Each number is 128 + 24 x the weight over its row's rms, rounded and kept within 0 to 255. Layers, rows and columns count from 0. Numbers have three digits each. The size before them is the row's rms in percent of the matrix's.

# layer 8 attention value, 128x128, rms 0.209, rows 72-127, columns 64-127
091:108105110135139122083162139149137125109124129097128137136124160116165114150093117132130163105086108132129171116132113148170106132131113132139173148099139193098135151126136161119130161053123070
095:086122127147109177129114144111119111103159145126110131117139101129127109122151153078113193149128108107110141134105139170138161157128090146119091181159114122124156067116159105108142114138175092
099:110125156124107121139110176134097117172152136140088161112128111160118122140142101149100164102180103150111119160155126093112135136101099106104115158100109150139129079110134129093147108054165129
093:124149160114093142093152164151106127127135128138139141136164113147097141142128110122145137127129129151142149130135130141119133143105173146157115068138109121108106113147125127112082077120118130
096:104117150172116140146095113138102095122096134151149106122128137128118163094136060112134148163095113153134127159129155126133162122189108108119135106082140132135136118132104093117108086123106101
090:134099118097114131159159167142142104134126144100120134146137103100111116173134159135156124107113087169145161184135097146171131137108098122163081154123095128101106135135131136126154119157113116
093:158195183078091116070124134084111109137136124139155134122111144077132144115112107090145141118158136147129175161090133178124105113114122128115128121112134162114109150104145138135123121100128121
099:092154125074147116115092161096143160114127121136121139122068095156126118116088113119181162111120141114159120157152085098113129108161098121156176149139093135134103104137132080148121129127107146
095:116135132116119181135108116149142153090127148149104118122159154155089157126153123116142115114142107167171108108125121145161141097098116175140132071155126150136107148158120103112126128120123113
086:148120128140135112134145149145134096149132145127120143124138121140114141151132169145183126122157120149176097112113151094162165137085092117140133124115108138149106141140111135104099158114142105
091:131115102156113104130088128138131107117149116128148163128092130154156103101182159109119126209119118100119108104112165113109126144111169127126163109145170121101122120116108136127116184110154132
093:109167102073133137118160093144105158130124121157148105159070160110095110122134104118140119126131162159139103115130111092137121113144095131168079156148118153122107148121169125130167109116155165
090:106115161151107084173140156104139098108154167129140099090155118152109141171130106149139115130134142127080105153120122103073111097086099128159128170105165161134131146144118113114119146145149126
090:142093181162146159113102151151138130090087127107141143075148098128133127118114124116097149123100095141154140155138158171108082116119110106151137104153111114137128096116103138173170152155135123
096:176129160106182153131073106165171147126127100111107172113125115126110111112146108080127147110108097135113147129097147126110152195125153146132126143115111141169150144130115132140137113163152124
100:126163132121119154085165141148126149107153187093124138186160070125137155133078100124137156104154133084141148119133142136075103147096130128165148107146110127099138132174131144127144109143148127
093:129132130150133162082158154156122137139132155097136168133140092111124102118116111126088143159121116107083131124125114148132078142140115159122139086106135123174114138178136150107157113115101139
091:129166146159108122165103131083168123135126122133137135136114156096133107087143121139135140162097117133111121129119130154143123147159112173121097123164149108145138075159066101137118146134104165
095:115126136138126102139093089105120129098115118150120081138144134129106148121126163122143146108115144132154140108134159148122088128130133096150156142136088092120087125151134115138197148102100122
095:144131128146164135149166137148116121111088157120112140134115113141119064155176115151136174076161160110145130143116117146139108180142127117117144114115139107131119126150146119155106127129148131
091:174106109156092085120109167160156114143100120102109123120153118131123123113161119113117153132103148145151143101126121143130174110102102119101130150150145092106118119157114107061085131162162139
090:119133117113133128156126107092200126154155145118111145153115125165105142184158155119116120100146130118170122126137145112136182135075145116127150144145080127164140122102141185149111136079163102
087:133112135190161140147106173174140110086104105157127115146142096133137105130139117109164137129120105169140138164131151126146142124103122111138094120142103078136130093152113138146155159138111153
093:173128101087146135137127130090135145132113137145136153097115153115101139133088130171144106100123113156091142101116140123101120112141119168164126170120133093123176085117095105119120142113089148
089:192104116155124118059124149147144161168102125135100140122136180124128110130128127126092138176117148144122100100109130126086122134149116130139152089108192127114116102123134111130110131176159085
098:144127140141137142137159150161112107145141132089095156104123112161133128142099132139149113083097134120190115135132156115123113100138156113151128114121108113130126123109166210131111159165107139
085:154145120083141153125096149164089148137168107137107082136103118141149059100116172102131122133124156137118124107104081134129130146148143118122151079109163154133133081119141120120155153134099118
088:137105159111110131120090051124097162119162088129098071112130176127153151074148132133080162125125147106166112125130152080166122142134106121144113176162160120120096124121132126123120132127087148
089:139188121104104096143119144074174139168131123103084165120107115183155114125124117114143132109108128135101161138145144106123210098179088133124099116106113128136149155179119131169156132120121112
094:190138136119141140129059082138107156122114115086112153147113123080137141115108129128104162108120115114170160143112164130119093153174126141106137112174169116121177098136137144127095134112112124
091:108132156128122156147107110118152151112175159118092125124152165124129143173101147139117107157104125103146154110118115123165156148190128133128123105110116136143133143122156143108104133111150108
095:139139144089190094121166086118108153121140131113098131136117131124106144124149142132102123128130079079153149140114063165132150165109085131105155105116150128105145070135119131115095141126101123
101:149134117119095095116115085133113129153145136103141113131113176148092134072124146156101115161159127127114140092154148132119125113104165120151119134118158202106175120167134135126135104137140117
095:074110110120090109143124128084109138108096131134125121123145114118158131135135129143127128088163121155176134137134123167148107100138131070100130145131100125119136179188114136128119114122136158
088:144124131155166078120111175129136158109118141126134142159168123101119135118157128138125096137061155141099094116152099125166117119121093118147090092153125133170106138141117085128136142121136165
095:134102149142125115151143129124143123163146146137100092121123160182136090144165102183121135095112115133130106173157143140152154126134093105106128151116106101088141133114099111150125132141144108
090:137164126108115110165129100096123127119083144105096143114148109139108155140110112109114141090130112127108110101094124101136134122167133136125125143145140162159136179180133107128103148144149123
100:127074124140106133125159166119167109111108145142130157120131135139108116138173140138128117117176074162109146152121125140110116149133083144121126136100097057140127107105096130100112111163104131
093:117125123151124124139160163126141128128152146138141140127100108118128095134130133117150138136112113145166110161141078091105135129125079190095096103133099113157151118133154076072098130128139172
095:122114163084158121136157114117111104105122113107142142110125092116149127119128095165157124115137108149092099103119159093061119120128160134102116158123140104096107141145129107151114113139098121
089:139105110148148145096093139161120109154104127124148182087152109174134135129099132134110125166106099117184082120109119099113083105130109106112105115132137144168100138132130119122116124110132165
090:081159133135106115118159150167098113174165141124162173088130143095142098171124126142124156154124112143131113136150109152140123100167100122130110090126117154103150144148151138138134157127117161
098:119131138130068091146099150172110141159104103097142170161129122128113129131151134097126124140120114142116141167150156098159151123150102068106129130125106102160115146103135092108134138108092179
094:084130123116163100118111082135108140124141138120123146115122103156122112095090096141126147144128124113103151117133125119112157149119160162119086094136135129097157140111153124082143103104129151
098:141139122143123166080168148142126140106140148159127142127079132131136140180116152129151140123137158129116141094104106151137145132155109121101157121135141130109143190132122122146138134088157102
079:140162113155126141117157121078128147100199113156179126113093123117178164087124107142113109160140152109167155123146106095099099132092114170111119124122110103123151113162165133125133100109168135
095:141148169085153167122123150088161146130169161116105107125141113088089140116154165132130125111140091155108161126120099118135150125103085155156100159101132144139154100192104154112110096123155083
090:135112138129073133129140128075132106140108127111125181127141158111117145104122127134123130173108112171129145133155132137147110110141139109143119120113138139136134119140124142155128116128140137
094:152120099074104167118124087123139152114116083108131149126094093104131135130145114135081162115107148156136114105106113139124128190142142148100124130164127158111114137190095122114148134154134111
091:135111137148127151097144156097097106123149120143091111080134129215152119139123148143129144156139135118141134163097114158143131105092083159161101150144106140112144144118124127136132139144131152
088:159160137194108119121107108142143171132112124124183137148116148078169144149100111153129107143143144051106092131113101129091115133101110129137110134092152124063146109111155156111119111156146089
090:110120116152115151076135124102146112129139123111178121129169080120162117125149095149137123146130107151139087147158118118163151121136166103114148138123101137102192115137134162105130124129130091
093:128116128122113118169115161133160121124124101133110128119105134143124130125088131123164142113065147132177133148163162101096149113089112123153143100110208135089137113152108132129149126131098135
099:161104101118137136119140150113142128095086153111081160098135144148160106139126122130126123128145132134134120158165083123162116069166126128142112095113109119133119096155142121140111129130119131
098:131039152130110118101085096147121138136132150110121123113146135169125124128160127162092135146120062136114121152109175135137129091141102098147122164106137162116127097153152157122121130131131154
092:115119151112155143134120130115132123101115095162108141098115140127133135131152137119126129108112156188157078146138133096142126130151118149125118123157084117184151119106126111137118131132119089
# layer 8 attention output (transposed), 128x128, rms 0.174, rows 72-127, columns 64-127
096:126127135126075121150152125130114119149136141136135131099128108091130100136113124170113100153140125145142138117120119079070128116138109130145128142177133112110169150061106128145138121135124116
089:150129132148112169096125116115119130136101104160122119146097154123151113141147096174133163070153116123108131106078099092127136112103175123146170141118118134133128108132122120141107094137108157
098:102114123120122087126103131122167141133133061131158118136138118128139138100104177124162117102116162088117161085129133136146099139128135151152142124136130100100118175144121123175125120117118154
095:113099151134151170143119125150115110141072115115108061131135143127127122124104123151125144158081112106091120146193123080141120125116156142148108142142138161164135137168111124141188134151171063
092:138128132145171082117141130126110071107135113134118118165087146110173101153130174188109132171155119139106149128125138116126109116110122142090091134101148101143130139147122128167120112147112138
099:112119113178149151119126130119140128144106126146171130150124118139093142107088131101105120135147141110110122121141117082089165082126145152156121112134143139124181110101101092128113171105131127
088:107151132168133148181123093144121156112113129112120108150141128168141139125140115147149084155116102168136066069110107106150108135139106081144112126118159150134147131131104102109161163140103131
103:169154155112150121162168139120137124167109131116127195105159109092160155099154160126083151090171153176116138124103150132148111110103148121115142104149124140116142137123096141096196128125171156
097:100077127117145134123143126113132115179154171127134114141140147141163146105069121161127124141094162080118135139127091152120110109143091133113120171076150101162119082104107134144125162118120122
081:096140140130124097153082105068126157135115132146110147116123098162105148149135091138165138111108102095136155149136136123123180080154145134113090078118101150120143119111145116135169093153183154
092:090117152108130162120118120115162117152124099082146133149167146161121124148133094145088139144128100174138125155167112163122120149134105113122080136128104113120137075125170138148106074125070144
099:156108110188128110125071149125137134114175172105101166144118118126168193138119132101150100156148128123131121140128131120121124122163148134156146129156106112119114088134141144135125177116132091
093:124149100124119143035101138140128168138104072127137148124144122156113147156152166129103148161121107118113134121129130122136119122148142124084091092162162121124138142119142104106146134138086100
093:146138093180126113177156137142109113201088131109161111129128122127167111132145130142131115127159166125126102126137113116165125091133166098109123152115151136100123081139140171129122112123128144
094:091117113108091124118166137121111097121112109154115135158100134138143122120128137136113117130112156164149129154170110160140070145118144171118136130132138074135104105103122117125157136137171142
101:136132119118124111124132102073104123121111110136131119086114142132117084119157163126126118123110130145076136153150105119144148098137182094129122159153150122149148074098159143117128156175150079
089:118129107094130104114135138135130156104144106158128068122114142143131121124128185169147122153119177135145123146101106123138176152118139116104092160127108170094106130056163110197125131119110129
084:166109135114147095131144120143147098131149140144145143144092120149134155171122135088124171111171087122127130103152070100168150106104138120172119133106121144126153135133167139126147149132087155
092:122131122110117125133130124146172130102189096111111130129142163117177106133150122086112179158126098107094126138134121102154132135139117113121140105116154170136140100142149166124137131121154119
096:141142124135115147106125100122122074179117104133151111153127161141119169101110155128167117090087120135149155109119128068189142102148134118110123119153122104146112166110110136093174120103111122
098:117120150096129178131142113123082123152139079131099133139128139124146087136120094138141133132117145141101117121152080132114131109151113157153138088116100128152122102087130126091171099162143180
087:160142132123155091107106176119119162079075105136129130163134103133110155144130097138128123120149143141131148152126134100150155166126093146157161116117144107086083101115145146161145114173125116
086:128166152141095117194067103111094114150089136126176128142152135107134154155114108165101138153103161125090145121134095116134081126102172131127106144100134136112143155123128150106117123094125132
094:138113095132054134144096162166110139096135126151109098127152130123129097136120105086095135129122168128145116115138150144156139127149109134130113108131123118119129157120124174112080110119135114
091:118121142103085140178144143125107141090140115091128109132108111114159121159086114133148131096115086148133156162186138149131148095123144161131115143129081156161094160142146125134145130152096129
105:125116111071154165145181120147133147131110093145178099100140108128095129114178096118144109184101117149124161122170143086127127132120157142131126160138134129104128114137125161119143111099149129
089:105152140124143102156143135157140101152137164150133127110131121112120197119132113151098121131106108113089110113109163137135161105183142126153111157168101112146116133112126138134123134118126177
084:116140135119149127147099148139105088112123134152125160102144178172132110157087099110118110150182089156129104118104121122087145108137109113091168114139115141090132169159167171173136105119121119
090:167143150135109135126110119117119135111103124123184088127109115077126116157128144129123155112109115131152128110108087142154085144092126168129124115144142119111111104108165103142145121079176124
094:093128152123132092127158157148099093079148138135152142134122126140130112116128130111119115133066124133160114105153110123115152149126175140163119157125084139087102163147122134102126098128126138
087:107127160095131113113149202094100136107084125148151127102131164120116149095150129179123106107134137102097109153139156123109110144122106108095150141096105171128126104121094089130143123063123134
098:132095129111126152052111137120141120117135129098159119141128157141135133118149081139099133155130167160124152134108134105143099087198150160157106134086112132141148173153108126120132176113135126
104:118118103124153161136135172096145095110149144116106120120141102126128131188143085110158127133089171154096094169156122104138168186137091111122111133134101097126094152149144138205104137129115155
097:190146135133132137129129105144137101145145125122168143120140107186119109120135137156160135137114111080119173112104165113121121149080106180139133123130155154109125130078115146098138148106113130
080:143125114131105132132149119157134114109146087105124101140119142135113129139107129166116158104139145123134076137156143124073119126147137093114136101079115116112133148114101180101091158121152161
096:090112114136128140119118127098091081143088098130120140158089163074160122086149176123131131127144080111114159109114129105143111149158095140104164111153157141128089140169157140137148155140140114
090:114154134168150104112085146103143146124190125149139154170112148143121092149136138145139141121124132089165119125162118117144107121106106161113117134162129105116076089148097140138125143171127121
113:122149142149128157094166101109111149174101131183121106136173088122139096151105139140128129140116147101111156122121117156160140113078185146150146180105166147132074150108122137113117165110104095
100:139165130138126155116115097138127104113148127152109146094136112162095151103162143144074149138120106115077152098120155127147110102119140122125149111131158116121119150145087176144124135141128128
098:114139125121123090116155163094116124155119127151123120147163116128108131130125180107126137133118107080165110089165090142176109130133096138124132130153098152190163136087142165121168127138158134
089:106125152142103145123152131144139147088108130071103117172118156137113115095152143139157118116140148117168164141165128144120128075084144115116139112115114073100153115116126108120118145152127121
093:125143128139167162142123106119168096129099105100134166107118136169119163114124114108135077093151119129120133126112133118137142151059123106155123123164145136123153169078099133183137141096145105
099:161157109123190144125127124092139095123163117155105114143145122149147122141133150130133089096136087108122077140091157134104132145087120129099147136096167123105146131116137132134128156154137112
094:122164124125082141159107161165131139103153142148133115144126151124105115113155130098127140121119102122134114138154134116134084110101125131134132091103145121112151126169132072208133139133136129
097:124119212166115100133095099095130117135107133107123145120137122138137109111138121159119089127121122134163152156108137123112108134121123086117099154132159163121086103118073139110121161129130139
076:149133120114137123151138153140159108128093136099110159118152135156075128072127137105099129163115126160112112093116132155162139061140154094112120104116119160131078125118142108139136156100101133
101:110125095144127085129123136123137123105090096133132108093140118120146134105087086171137132131147141094110126116137145151183123140181202133118108074128124133102149138126149108133132125100130149
087:113144133153141105108170135123145132140162129136128090139108106103090111123141141082145154114116155119120119125108181113134160162094132167106113174140100124116109138117130121143127153106134125
098:148132116171114120123183105110087129140126082115137165115091137171129085109099145106120120139112153101152150132153147130119110148137143123158107146119125122135123160082153144103122143085135142
094:139136173099094124091146102140133108154107138120196114146131078106120122125140111118103135070115162100117124120172115097112129100145125081087178123137150135085142104121151150113139127133121151
090:094145136105146098092134175137123133110143118166119092148128093110114121131155131123086073138105091129106147155138106120149136101144125133136136109114100129166131183141166144120147139112128127
098:144118138146149117163115098179119128144101134186119114115110198115114116079157126090136177097135181124062194104117120105147148129149119133138099121146158117146091109092161146110153127111115134
096:165120112125123126153136145097089104115103169109108120172116109103129116115173119086076157157138114141092140124147133094101097160145132140143099128114100110138129114092162125133122129115155136
095:102110105167124155150141161162116141142145119143189134125114124144118174104168102143135166110121126110122179125121132118123101116082126084101120149128145102122143160081130115080121166144160115
090:077186138131133103144172130088150109083133099129156128155144122098172115119148122114132135136107166144147105083146162146085137132100121108106182097135150097135131128138175097154128113121088099
090:128161122167119149119122159154146139156127113090148146117092130124120140138127127112118122116177115121116175128099113116127105115139157170138161139096133168111094132085128190145184083105125126
# layer 8 MLP up, 512x128, rms 0.209, rows 0-50, columns 64-127
104:166097113108124113083153113155097126121165105134122131178130135128110134123046144124147149085119132103097125089117120088105150117080102118137120157101133124131170139121102141114137108132158097
111:123108123138125094131089143109091180122151122117118111124095104114127109155086103100104156129094121131144125094168115145126132102109155119145125133114139127111097130144075151085145146108162165
099:121143063143143093153106137123131156110117116111161147097094154103105155117155128103164131143127140114098158132137156152134121096136142171115109114131137147107155084130095098136137119066097181
099:138101149131131112127090120067109104097133162123146125146129118117149138166130132142119153082117106115132094128129124145062180164150165115094109115146161101105130095101144085109147172115139146
095:183174158188064155114123155139095141151115164115167127112126137165115119160107126115108090125137099124128142117119116110132126113155121138133146163141074108123106131083116101142128146074159146
106:132129148198142106127121125131117134144091172128113163154087102133132145095131135123134128124150140110121129090119140116124127112156100143111120162090139121106140076162133153177130095099135133
103:156110147113129114153145143144127107115188146105126154114107097136122164118128104104126106149153143107135140120122090125065132121111154119123142140145118112098085120115110177166114100113135166
112:158105139126133121068135116110116133127122123144139117135144082162118128137138129156111135127118159127147143164128128168114153153101183159159156101106115134159106184122112144130157150108161106
105:148112146127131093124110138135125144127139130106190081145132132103122151112171141085154160102118121117102180109132176136125096091098154124175154170150099139126097150134102113136108152097143141
098:118168126179112112145184133151141198155124135159182130171113130083104136153129118131152117101163121105116135122179147105122152125130107135160137173099133127128120132136139134159127128101169161
091:170128106102085129149149131145110127122102160114181141099114114121137117148153077126113171156146130151147149099143137123131114122162124131074120142156159126107131144134114143132129176101145146
087:142075113115114126144128174184150079140135160155130118138116128171115108078161147116152133090134113124102138132111156142149149088104158114183131140134106105123116135122120129136099151096175166
102:111138138154135105133150134085148174122101096147159085117114122110149152132128154070108171122143124166080095139136147106180153129128125094081107169108129147133121184119109088134136123096109157
106:174118109154144142115165122111146145105131116133093100112116109137134107132144097129157129096135147105110119132132143123120123168150148155138104098170090102152087109126134142133150147139167118
100:163081102132110124096134102156096132134163144127130133112170072107135133136075154093107147124126116164136128096084183143132139139116119154132123113148120156120074097135097180118120149101130137
100:159140128118106131138121122153146126120135146068112174167167113081133178109156129105103133116126102116053080144133103115147138110134133122153108160133113141113130101089131134132182119163121147
108:149095150103150145113157131102166110116146084121151103127119131169154133125141149134121132131102137129135125123117139161145103117147193094110095162139086093179117071148140121170153118112162154
098:125122142159106100165167110106097123106185132127129130101123120146112128127135130125145090146112080111130129097162179145099173102140116155101084136125103133145079128110141112109158143117155115
097:128125134136129118100139136159161126097120124160138100138142084112090120179121143138097117164181127138123109115158124139140171106147144134084148137127151148120115068125140146103117137112119135
097:135106109117109096150132141102088122077162144094146126144120116095134134163121169094146128127138120145114105123123145172123104134133105120126106123100173196156088142136068187057126136114166092
111:138135108116151104103114097129145149138120121124135089185134080144145167151131154126139150076174142146105116137133132163134104129122155123132105122138079144159137125107139150113140128158131118
097:145118090145129137139158162132138077109088122124160094138111097139102132109127113093126170119138086115122125130104086147094138098140166133136116090155130092119118121132126137162147170115157097
094:142131106171114081096128121139163152113098133093141125107135145121107179162178134136111146118095109138121121158125124138119134113107139161109103121154143135113142126142113131136084100147136160
099:122147149150134095156139098148097142162163109186081159107168131143143135147095132157117180158149162095155110138092109110119139165104166135117135172118101110121131144139088144144149097101175165
103:120182118137118123122135134121116109107103129101107143167131116174128111128141164140112146124107135138105141117119170113136096137125163149132126180138141143135126157163129153165122150107160047
097:148106106114112085171156102130152117100186117162166123143125089118090115091102124117073119140114135116162111113134108121178135135092151168123157180122132109133169100123117126133136130114076128
097:142136149122127133171085129166114153121120101137109163124125109130127140140143081115143096169140161087110132052117177135151206106115162110141097113067120141128116127138126163150145086126104127
101:131146125128090085156137147140128107114120119133115115150100149089142121128156126136137125148102149094167146118176136137128174123166167109134136135113098129118167153114099138149117135143143108
098:142129102121138091105169146088139148123173145143149103104144157141116138171134146138141176132123120154147163133127139197122147167101127108129114116093096156098086139113156173084135119160116119
092:126097130088108134148158152168144110141088106121127112118134103113143146142104165147108145104155109135138122100107144155126156119107103165088123114065139136085124114133090142099174119120126148
091:106101141139156165132152124115132123118118057146100180099133120125123135142095125100138158095114114151118084116141155135148155137135149158132138158115099091120104119141102190109116138099180158
099:145139111119134092194122110097109157082082127138154145101111135133128135134173125104111153168159151112156155080124107144125131133135173109100124137118111130148147129130120129132142143071083114
102:114146165125131146125121143130120133135157066148173163095128094131124105081144142132103177113119108146110133142125119143113195135106142128126155141108110168107140112100087151123141176142129111
096:148106113130127137149126105145159142128091146114107170161175124150140170136086166106112107115169115109133121096116124100199151143117133130117158134124105110178113129095107132156108105163141118
099:144144150142178087157119117140115122052148128144096099114162155121133120134144154129125139062110129123149151140172087153134155121115151107176105155118129118076147126107141110143135128136113075
101:141182153113124129109099180131103170135117164091149086147131133138110109173132164083122104147135170124131131116116095114109119119113134115155096135143099129120078159122112093097095173146133107
095:146112131140133116146112147077125147081145145142121117114099129142107163130100097099143080094127139077145104124115140102168108099088141141113109156145105140127147109167122119137143114163135162
098:129121134139129143142141141140127129144130129090166142094128117159123141114143151133119113118150111077133120148109145172144102164162114158127113083117132135116143074142128173093103142136134120
099:159124147105093130147165124112115145172177177131151148121105135172128106122101120096152165115096127148175119133156133139157098133124110118108128163156117137159127151095131139107066142100143111
102:138116149104134129087113182115163120164105170083106098144117127147158130097128126112141129115116155103173085090140134116093126175134141161140089146147156145143106105093138145101150122160113151
085:133088132149086146097169161109160125117128134124111115134084101138137115132130139123173144130141156151159091129164100109130116090131134159133115141180153116122068122106133117120100115065169139
100:092093125114100110153128120104106118114150164064105147150148118143137123109115121132120137149132130121122128102091151169131121128085148113085102106137154077102174149091119149094118145136145112
100:148144072136164142121105128095108144087153148147129124125150099145115177128092150097143138121109134093111126140116160134159124117159104145177132109101163170121135111133100132079165147126147115
106:127106091132153094157154135149113158119088147115148134145118165120155142158143110146153106122121134105073123095123139088149107142111196105135159134067094091114113154107117128125142179120128131
098:120176107170092101116128134143101126148135186106152115124155128137118145127160117121111161130112080121115167101127141141110144109153112114152126140104094102135146096089163072137146132144118124
098:156094098135128087118113121109117152092139189124123112085113127152139147088128134179183134147146153150111147106115156091111117131090112153127151148114099125110133088159149110079133154128164112
099:137137149116124162127142173127138132169118140151162131113149146117116095111124129152115127101172096095135064102151152106148123132185157135122160099084154150134105094128134152123131176108122146
111:145138121143073098090113150141127136103153176153133074157158119151130118145127117101125191125146127130155141104130160149115142171117133133143138135113129131104138107093103133139157157126148160
109:143160111166098132127159142130129152130128172155142192131130157122132125110120140170145130137154164097155102112162147075126180117114127142100118131111107082120118119102126136116076127077149142
106:155129135146128147146173141114110148115109151129101142099108097129154125127135170121074113157090160080135160105129159159131142102129098136138191118132175109089137153149108130113112114125140151
101:122123160128120140088168111131126128157160142111168119086116116155128148113105107114167175168112150079125103084156121147108114153144139163102172110131127161142135138094105144132108096130096078
# layer 8 MLP down (transposed), 512x128, rms 0.238, rows 0-50, columns 64-127
102:096121131128175122165121125088132115074123128134150133144134155125096164119147118131114130120136127144181097131098163136180153150172109148125133138114111112134140140106113175122154153103160147
110:089082127124110157149124139141136104127114115122118120120135130141141136122137155157114145111116106110074113122105139058123140101138115183090140108147121147133117113151191117169160149110113116
100:115156146106115122127146110060136146067157108144113119121147163145171117114094115102156132149148124145128099096113145098110148086120139095170149136131119143103150106142156124129082138118101118
100:119115102120173138112143130106132165139143119148067077124123123182097174113116099103110122116160139116143110127115129082140168111114114111129157164148087131105152146116099135162146132088128097
108:134119096120134134092087165078084150154136100156146136126099111143067135112095140122098131145132140173137144143093088113136153136129158089118145100152125121126147126207121105123130138165137111
105:095116120107150160132112113109198151122093148104124091133107123100168115135115096114095123095119106125157133166135143104147144158110126147116073136102165130173168126147130096142136158120097073
102:136124113142166145115118099133118130176125122165134155119129111130122147125106124162167154114101152156115168150078175149120145102144144104124133097157127134132147157140126103090087135138135133
103:113154145154131120134154168148126130177124137135099126108140094105098149129096111124120153100109158141123099132142123109152132134119157159120096131155145129157146125078118127120168110099124087
102:125095130157140141140127159102162125112101097180139109139149171115124103144147159160137111115147109157084138138178176131159100123133114111179129098072144147133114162138131085117099121110153133
078:141109106159117158133113163104071071141128124122129103112115130161189159091152162116112122113126138129101102095149079116142101159101159113153124149114110142134119112101095120115114127135165120
090:125096130091138162138136110106148125134099122137129149160162133140126103110099124159136089127171074151118134150151187153152131099117117137140161097074124138108098166168108091111121115133129129
085:104093125113148128151111125091142133153161067159136123142194139113129123129141143135140118133111111130116121109150116124112110156133125069127132102111106132119128129144132171081137106142146138
102:087119103105089119123149102135143172130121145126139138130147084134107059122112131107126163117126138130116122129112127116122138094164116143124146116152158123104099099100098113168106163107113148
098:131126102160110132127102136154091153132150107192146124114165126119131127141132123158159146161132128128137153156123149153114144088179101116102132146127144117147144103144087119124095107141108149
098:109105161145136121155079126134166122128130172114159124130089154136132099129152097118083118143130135137126091166134054105153103116132120117108108161174095093136126135096143150140120107139168120
100:045143149121160120103142138141084092108120161117136126140106141153136145155095129103118125109117123111140126099110081142125138138102110184145158116121113111146127134118115115149138164095093157
113:159145093114143166147133162148125158117118172150089133101134104107148149117116153127138140158106083139112144152158114127146103100111149154131151128165127113134127123127127131141147103149063089
100:161157156156137179120118139091119186183135093106135160131126164110084136137109166170120074125165128139126154121109121132146127145088174123134142163146146123103110128096136128118128110109155109
101:120119104121173096134089099135110082066162131124108151124147114188126119159109136143127133118134162124147179122124107124149139139118155114155144161152106127145181130127133143125096190162108140
100:083169159110103134138150128149127166158123108144139074110141205151099157159136130120125093113113149164114135135103187121119132138118137102095092128109092130107134191179159125132160112094184106
107:142116134165134149178149147127104137140090138087138134133116127156127127148109105157141167143123186132121102130081107135138126139101118112126073111118174123114094114127089145142175103132113130
088:142150102153114183133141133130126130146115120122149120115117113126122129112130146166176113142125119118124138117133122113141136099148143114137126124131139140114160132114105146107158130117152100
102:070096138107110123117130085098123118143138138103077123115170162132143114102133114101093171135154121109124122152159150149110130120141142143154154124118112081106195133142137085137106095107124116
096:156095121117114162126105117130140161132155163177120146150086125098109081150177130097127078171149108136132147158117105108156129110139115136129134137153137093164117085150161132125120153152174100
102:155115127133077142103112144103108158144139127106169142129139134110138152121169120164115093156126142098174124140100151161115124136098107090115135148082137114170162128133168106117149165131124153
111:069125116128160181143119143158135117159134110150059083123067159177129120115150105132098122114126118176131150155105110114153122133110152080095139138126187161117148138096132117120143155180115124
103:113145140137131110118146087097136079129148168101151112136097138151128123148186129114128105115137137138131124161110122132091120105151105078152146141157087117142134113107124131124110088156122082
091:144145111132114128119185135131135125178131108127076130124106123128144146130122119143132108089123100138163128127071151099158130138110095105153134141136147120157072138137098137087148160110102123
088:126109131140114100120167134124151116135122214096130090076098123149156143103155066136087080153110135099119091118138117122102116144129097155125137143118143127109133110144126080129166154145142150
095:086152142178133129155153095111139097125115115155116133152095148157138159109122123170148144167101162110106131151141118096117126126161134137138104114148153106143110067132122091124113128135144150
094:142176102126133125120142098118156140148152127172129151096136106134153136129131081172103139097118098130133157118121123126132132124106118108115149156128098176110085122096087114112146134167152099
101:096124141130166156082125126148116112136123194161162111107106157165089122135122144158162113160151131122136131127123115112133128101110112144124132068113117078111074127086137126101128061167133152
099:124110133134106099096100148145109170100131085151130124121135096128142124111116124136102094129113166127118116149143139115161100154110150122155172115133151166098084112083086148121124066135157130
094:047170153147106104116115137136161115136122128143154131123110150122148095129143117119142117125113149138144176167108109113149083133150111111133111181126126102140156107150170114106142144096160110
101:080087119174148126133124180135107104125173137124153159112118097133089119172145087087158132123144089122113134132124137128106097091103120159132149106118134089112120155106126175131158128144142173
093:125109155149129155113123097149161068151136110180132153099107125113131142094143166122109149105143099116137135160135157049120126193113090103118147113144129117159117102151148155129143120151140127
090:156130144115152103201120115149131097110118109127115119121153134117139102113145182123150103121153156162117109144141150105082095150152135131167110152125112136173169132118171100159128128148125123
092:128103160117167181127143146145110138114108112136135056110139136113143109130102126101108107119151081149153122133139100111133171102117141147127100122098118137124122155104120108127134092108119122
104:096132131122130135136097143084089083137109062130130137133134127116108184080129148105119076134141106093126111123175118121126104087128111142148117091123125096141126135168138102118183119155130165
101:135144078139138160112139101099125107116124097123100142138121145111074136152156119133117122109125108145092151177122121135119118117111118134183134124142138096118142142207133144164138093092136144
084:135138121140139121139123117138101147165110115127111085117135106085107148132115104141131109161101151089117129155131125119151135117126141151085124138113114140127157116146123129142169099150078163
091:136142125121127185131131099094121111130120123121151128120125148098146158095143116098177121097138104115094083154093113120088117105134146128206152121142109183149155115136159155172148097137127122
093:120158167103068128171107094165130134101126112166121099164140182101118110136152169086095122124094206155158115144150106146109111127132130122103136109149122116149100137122166122124116104141133117
101:137134106108105138148146099131159176151155150151107114141114130128107118167145139157113081091137114121149091129114116168167110121142117128109115143114144149138110107137184147140119122170133129
095:165139123115121129151125148121106142181116131153085107174151093118112120156143112113118070129151118138162152144130101100168145140145144135093104150101114137147125115118090123126128172119107153
100:130132122118117152096159134154179122169155119154134112145119145146131119093127131137206130118125141149144147124167092127116132082118130122152145148148083167130090091103144096131146106136137074
087:149144139131142141118123109152152117118150113107135089190166112154138132157117126127168137145085113133151113103159155114107103149099179129130112126131085111174161144133110151124099181133111145
112:122116125108106152160146156112105138134156092125101134114165106117089173116132145136200131154141108124147115135124134102157135130143113171124106102095091153137095153149167129100145099075126144
102:170110121118130143122118099124132122135169170131149115129115114159110108140175106119143124142149176084140107096135124115138167126114196139116130118177145114095122115111149136128114112084130102
113:152127153096115169158155129129139154131121156170135122112114057135146150121070111144131163171116146119176143126115080103090074102150137123121184121113149144071116073090096130087130109098131120
096:151137133128110121150130120091095119123117140090146117125136114127107150113160103078124123098135141102079126125120123095139106115086097109101155135128122121129150133135112164135067085051106150